Weights of a small transformer language model: vocabulary 1024, untied embeddings.
Each number is 128 + 32 x the weight over its row's rms, rounded and kept within 0 to 255. Layers, rows and columns count from 0. Numbers have three digits each. The size before them is the row's rms in percent of the matrix's.

# gate: layer 2 MLP gate, 704x256, rms 0.131, rows 10-26, columns 128-255
# up: layer 2 MLP up, 704x256, rms 0.131, rows 10-25, columns 128-255
# down: layer 2 MLP down (transposed), 704x256, rms 0.111, rows 10-25, columns 128-255
gate10 101:191118081171121119169123151089163122128115092136122148100176170106083140146173146084141138110110152174135138155092143154127120121100138115163100141133151171194057133105126107115132134156108121169107131116161060102098102095119224171148135157168126087154164163110138139077149164102113131114142150137168186135114160127128143090146132151083115165081145122150111145166148113113126061116170
up10 100:134022144146145111134110186119153148104162136144114103185172153117150134118134117144179170107176133168143131085100122145144078119124068116189133196179146129154103204077113112146150158115131158064113122124080065135114059143120170139167157164219149141116118158113087102167109109120171085103143159137093131116135161108187084137140113117154064124099130199133112111150154148175191126137152
down10 099:127129177158140122095090148182129167122154130062181149148140163110135119174157230137097174130111163114106127116088067142181195190104173156173111143120119079058119144148138114140149184113127102141158123156219114108174112176199132117132136080114142119133135067167140192103183124159146112139144170081116063144176119167164128183158146099115112118139148146143101099144104108140097132072120
gate11 106:133166095127111102128114166153118094184136101128122158121210055117195139154145148163161132090114101087177113113139120130050144119136079111130108134153165144085113084116116163092150138113114104098179085119127110150167121114076113073137127185087133145142179117191145123099139182097119138116105139147087120133141122102113148152125135152118101112071096141093152096105162164082154151139119
up11 099:089109167140163057107131125139126139150171152187091127122110119132116089120188100155114118116145083151113185132122149088132055081104160172090126166126098202088133139091099088121106122081135139105118147157143134069138179145104150175103098148130110118168167163126190132128130035163075157149188149166161146104163155122146057107179131105208123141161158126128134134149099126116142124131133
down11 098:084093105091145156123171174118107111153113102156155130112162191192142119136188166105152176155148141103175144166125212143160184158140078097097070169138112142126118118201143117116120131138117115124155187158127094124098107118125151167112136142141135145113107142118163164227147158144111118138077093134135080145089080125105128072130131124142124141139154177163078167094135119110091117087148
gate12 098:126116136146183088155144102167131099127150145116039095123130168076148072116121062169167044128113146127127131114116124130086081104174166106075079150097167077133109090075086140153087129040173156161125118080156134097144128179133191108102139092120091107151147122160174123091113139108089147153137150127198052094154128120087122098154071120126122140082136155113178089107124126134088142120157
up12 097:135160116132082153079137130141133173110144108093198122100083105115157132104134135109102120130080155071146082196133160127156141148120113124189156185108149209141153113138074141132105102144056132062122126133122104118091160086132131109155167166127183122167166094174140191146126180105124082098109162096093116110177114129111141137125175094070164102119082164120099190081116099143109097118154
down12 091:142140081151141117142103122109096126222117121105116140178135166127239146161120154175097141166064156128146137164112097157118065174111097145198160088065103141178187170159104107144158085191107134143120075108123125124090141116122106154133082079053111139140126155130105113129091118180094121112120133098140115111106164102088117118184147120157211158119171153111089079142099089150153073092111
gate13 106:132142119146151089145130110117177137128132096176180137099094141124111199098119125141127075103104170076118116165120155073157132088100061113170122128122137139122128163099101169053137160093094088112129089089136168124202113092145144132138167116192113109093104142187222124137164127094130088117201167150132135143163159169164135090110188074106140104096138096136050131158078199155196087092102
up13 098:173109118126085134149175098148091140118098177089113122116164101160201139107098112155142179116137150160114068139128119131115074129133108116119129120111133105143103089160130079152112125130188139097134157131102170123136145164114136118147038142158161122179148129151103092116118130238046176132107060101175015082161122063164103131140074130179132111171095135141154131069107122102137140146127
down13 094:156178086103124103146118144104155131099141064142106087103059081091099152167122170138125101104159095115191153092085095074136179090106068142184158135110145156135147138129125117114104103127080142154122090116122113097095145107143118120124151131175058112117096120178121102115111100130092069116151139150119132150148046162144133170167124111149168104090133131077102136174171159152134127096084
gate14 101:127099128175108136145136122124107083084058143136139109096101104146105135066101150134179135115151103074135175081180150139129138134100131134127134145191134182122113083173090156211158124108095101123100087134117072138117161109113233108126125123145122101148173119120132129119154096104113095177173140203112091101151209136109111167191119096189159102103130105137128119151123115048140133108116
up14 102:141142105099072126106084138107154184103217128133146169124151115167156118114159078174126115139123108119146088131174115092166150141123119067127116151116140155097098072104133096148124138154071151125182197157152148134132089141171109151107126091159158097127128134071165120109166151126106065153091117149151170206074105101145132131137164127101090125140138104141151102171169111131077144117086
down14 105:098148206173087141190088129115131110138171173142168121186151166109133107163162083080167120145167120125139168168192162142174171125133186159072133172115123073078071151154147106104168121146141156124093127153122123158078123130121149112108138124124112137099165147162155152116167045155163113151115141156198094145115119124112101147116104125133066069159124154151098077147189120102105200164169
gate15 104:152098101118098103154096165158120145139103146122139172077115095060143136147124094083163133108100055153141088080155127107074168059097099151132138169131097163085155177084164099076173094075076118102177150102157080085141173116173124164154150117134122080146090152127081184143153123113139109146121121112176118092088169088136141143153114101117182063136207132104118074132133125095135132154126
up15 104:137139126081087140158187125114119144102107189120153113122167136132139176089120138091107123099186129148144136143142136143185118149126069080139134110120112097128131103168087074119149110152137147156061139104104097125179182181147095167104120152150130095116160165112156073052117051129195104108152152134164085039124152123154176112057132135133114159083137091118141107168170149172158174125098
down15 100:150138143105107124124172127161131163146113172062187141097134188119145149130072131127087145099137097080115115103131152084145168137080175099161152177093134176059144082115069151104099156053155120142142154161110140107095163143126123109111152067109087103129165155106093116066054067087164106141111129157167142126103104124199122184118148102089096144130114161114232106106115181087077136097145
gate16 100:143119166116190113114124147101133119093114133193055137083148137065057178146108137116160125168118235098203189132177150115158140125109168130166140099103107062141178153177069150120124173112095091109132082155096124160120169119174101096100081119110077130136126075141196119171188124153105150105106117144139074134163139127091068116116126141086130118054126078089117135131065071149085139105160
up16 100:095111141155178144187147066098167105158135079149150083160140093075169127165171100148104136084135126135087093131134167102166102133097145194172136139105118153077086102138179123144128100139130142079172113121128182167169143121100089109115123082163170090096180121108173104087124186088099119123168098093147188140166136130152102145089144125173106156139105122161096107112171097199144148120174
down16 100:127144087127136169193087133097119169109128137150091116153140097095197109096163148161146058152040137146163136086133114078121163133123144113132145126125060146109172192086091145106101151131127169159133063106072113123140162104148120173141103133136137075192086172168164091083167156119114161108132111153100171115128146113177045112136149113100105106145147121149099133156146089139136072133154
gate17 099:098108144103126106165145095152095117096168081162105121123119159155116144123143131104093123157172095191142119117096091121102099109119107110247140129073116169153144136128126213098130123140107142132139138142188115144122135144130144101175107131234122168124125121116093182144106147107123113135137159151141110187139169124102093160091140114134138105080118144134093120117165128173117141109177
up17 099:125115167109164101099132179170147091134107116134193158110156097152121101085172127161115109082089139118130133143136127145155117095118043122133159115144137092170127144069145092082076104073080151154121195116116111103147100191082170122111158130128084091135099100129157125174103092188091149118150107093163108114145127046094079169112165140151127169127106128101121122047160173124076140186130
down17 105:138139137044113041143157128145117086164129104205156149151177089077127092116129142118148130157106165098169130145103105119059097061167156064113113106096202077122106162124140100147091116112144141132043120125136161104145094160139113097074171114137129104151115184133136181127117126166076171150159178138140104129144132087108085100135115071095157142104080127114206134145130128117122081097102
gate18 098:134160145089148145095061090119116088101192105139118163128093180136118122111159174118178135182066131102074106124118116127118100124148120113063188124120153096119108176134185134109114137119105138160146148152111122148108123131142139110161081154087082114161138114141106104146089145194110064155118091120113099074192189079156086140187136175091166116150076146160091126165084121125153099132126
up18 100:094122083103147119189130094158087116144106122161100154149167177097122132100094108189117130199123109204154060153187210127163099154127095141132092128117095090172198192129187140156142158101139141130135165148183124150143081161071089137115117119117157197203114102138114117140091127172152133108131124152118148161102120129145137136112120120162145123136143101134194191095139108086139126094128
down18 103:079181102118115181134141087157194117095192136097139108176117111161062098082172151146114150171182098107089106152141100102188133064124149070197186114106110088090145152100132128179141105115134171111131100112083159152124099130133104090122193134145099108127199127110126127109147117122075141075144118139224156080196090081163188108121132141139125125141169121107144121173066158110095080148103
gate19 099:150121125159109087123092148151154102132171185118111116094164105083138115184137135193103129117161152123141147116128182106148047134151089098081144145231154134130195134150134157086137124143132038165130146097127075207072155141128111175133166117115103139110155080156151067150175169144135139167135159136083127137184132111099168128128175120198152138151122123096156091106070152152130146135157
up19 099:155128115209140118064095133080122077123149149196161120120118139103223129150113046146129080129141145107173165096109148142149116126136138101154172108133130176075163127148143143067124138123148128129129202100115176200124104139108119158147130124108141117104094108172192086158152163135183087131050120151129135128127108100105132112171141204095146073130130179149110101186128109135128144062156
down19 091:142105135113149174055189105150171095139101128092178085151177137147108119127155112155097128123134087181115200093163149136087096135112144173149111150200172125120162154172170102057163161169158180145100136111100133139035190107160121158107124169039151130120173151106187131126129112100123117094112105129081139116106143104135144163147198152128079105102110094175114125120161090141096088183108
gate20 100:127111144112081101149168119104163089185125140114120123065165123088149106094179101089141178109172126141106150138114147106112130107154108126177102097118132136140180119116162145192157115151107108139176081083093097138057087106112163138103134138168123048115150182114181108152129060161138147174081145121124191126121164101199103108147120154192081170115206095110167166174116171113142170159153
up20 103:180109131157148103092135074124071146152156098117091077104080104121055138131149101075151162096144193122168142130205103176165108134169178129173104140151116202120109124115103202086131138160152095148098145122177130105152186153124135074085093176109104127187191082117142089178118121114134122126122084138112135096157144135105096075091115108187141099136090184074098117085110122132107085106138
down20 107:120143128053098169061141145151149141138127149139119094158131134145132189110146117114124128136095076122121142084104147149088114129110133165133132195147081136179130149127117188093123124135160160111156081220136075069162124111147064095080190195126132110159124093110101129158148086098086117100098152104085120106098093073101143131139095155141134127127135139148089202117153113067096143112093
gate21 098:136132149103132164180120072127072161142092180146118138123153142132150129140195131118109122061108147128193107105117134112085149199206131123116123133133121081107097148078108098115105206140109133119141144171116108120136104118115107108183149165236121128105176132176112024097124193116106167134121117176151088081162129148130087180154193142175104125154145074050090134156140187129145129116124
up21 098:158098094063120070161149058167093142141142093131091178186106124095159158174153161095144125180154068112166137141131077094172127146158143065111134161103137106128084133141119091158142131162111138101109137201139135148079162118108135165120124146132136118153176120084157051154075137113100122154129063149157117116149161122122156152124173138112052118119183153128137101076144107104107094124179
down21 098:140202124128106142154139162168050181128137175159118081125126073137159168213138137105133108092177098110147137156151171136130112212160122084106132123142105137085131072116135144089117108166125166153163129136125127127157047106152092114128078155116113144141118132098145133115099126113120120109087141077185141158117113127154167148115141122103213098090179148111127074164125112167100111133119
gate22 100:116152102133137097094135152190148180121147133141123147141184179118152118137155120126084100078104096107149117083154119205124093079093105094209097123197115128101150183173134112143144139123140111093185054082109099117070136120112206148133101128126142101091113138103118073097174124095126138103073069113158125141178161126113171064158144118146143097137175160174134096184116111079181100137124
up22 093:134096125164137114125135072102106138085084099139113134107119212167109166095144166096079100142124073146115122130099101167157167130163154126118105102143158172124063153141163133167117162070140166101134077126116113122127133059114091138173154150097108097176138131146096148095164094114058113094109080113118109114154124126127162149143146153111160135199099129149068146159120068163167067127107
down22 099:100089131067159142114103126164134194113151071073125160108091131128148115116101157162139108066079088100147113106125120140158157067115133080154116146093118094150148137105087152141171155144148201083150074090108132130111058146141129102137170109127077080151103105091176102176106095132074184105077145111069112100127137158140056122141119122154110122161156128157117158152130201152141167101115
gate23 096:069092161125163134190064170103145160126129156075138129149122087065164091068093087106111138130149131078099135092161081080125092147094123124098160119094150160170186150142160194118125170077114048066120150077141092145113113169109133152137167154143053157177102166181114167110111102155117132125137088108113196151178160123187063135127050162172161116129150120148126145109088098129099125104121
up23 097:124092144129131123116159140129159105107126099089144161157153158088112104095149037134138129078100107083111132139184135117191128164162120120118173144138118098125102121095101115181115147142106099152082139081143202140115114163105093069131088133183169077128178183106088090108160156163142093125167102106124113142167115105133162135150138169122143202112057137169206130121144139137110091134176
down23 100:153166170158155128140083093119053126174076088117112148123143180116115090131129067121138121112139097096095133191104124067138147115125100134193095100046145105101146140093124103123081103133087076091124129061131185143140098130154128108131161166150133141082153139093163156075062109146200162114116124106164171112135149132097051142138074101107138163122086127160135133148124141101122128199157
gate24 104:095118148148126108119147128138128152097074161148094205167119163164077140051081152099093125134161074132151099180089082147099137088116162129189109101180125051141146081116098096071184103134130130101103125133147126107135134129108106110136120083152135125126113131097121105071120122141154105104137092151079160073113125177092116138176081183148122165142102097197077112129147164157082103107118
up24 103:170170132105115174135111189105184083072162118144114160095209144105135078156125199142110071120172081087151126138166109114096128161187090143065112097136123109120121155123154117137117118114065148152037131161182090141126132106153163140122143097106151123163184115127140120132116100166081093134125125081144135106215118193172153104083101101100126114101105119131117085106150136103109166138159
down24 102:061132089097119127159213154164099140083091146151093158141110108079142074187145133132112086051162138176131095060114064156132117136142193126091137140191152148099170080140163084095077143107131166162161177104094163147096091139114112133155136098102125172126137132139145147151092097105072113134194112117161128137089122094163112126108152124077121131098124174117144138089149117128150183148104
gate25 096:172108082177064116206159096133161120159150133156112161105126053131118154154102170101187104107076080135108131104134109127116079180153130113112083138077155125147110176088143198197140159125130093113119142192124168142127135155138179127067125201124097124104149111181134096160141111112123125140092137063103125084104151167135117098117173131152128183216131132045132162151156112180136141149072
up25 103:138147071184091151126101095138170069118112165111145081105071137144086106157114116151088130110107147096138110144093091132091127114144123077093140177092077136126125174102156119163091152076195183113129059137112165097118153149159063049082133130091178094099117163139098087129166096114145142160117123161139068160166168158131103143136166113087096078153135116112154112116173085156165131160124
down25 102:034130083193149141211184076111110101160123113112137151162160117147131102154132112126170120112118094152134121128152173083108077141114125103144156130099169156103149106138141101111143139136157127126142133103176139096147131107154114132142114114140081049227148150099113113105139093144140088119160169112148157069147071186073132105130113079126142164142087106162134073142144117117112090146150
gate26 101:123151103136079143111122088123073163123099140109141122136151133128114172082122059114141122110084102149148088128102053132153127152097174116174130112164149118100128118094129156171143141135122109134181155131152154172126110164130111100115152113077147103115147108146120159088148138149157150143154092135149171137176123049129152123100121098162127141127112149169095113067123113101116168065138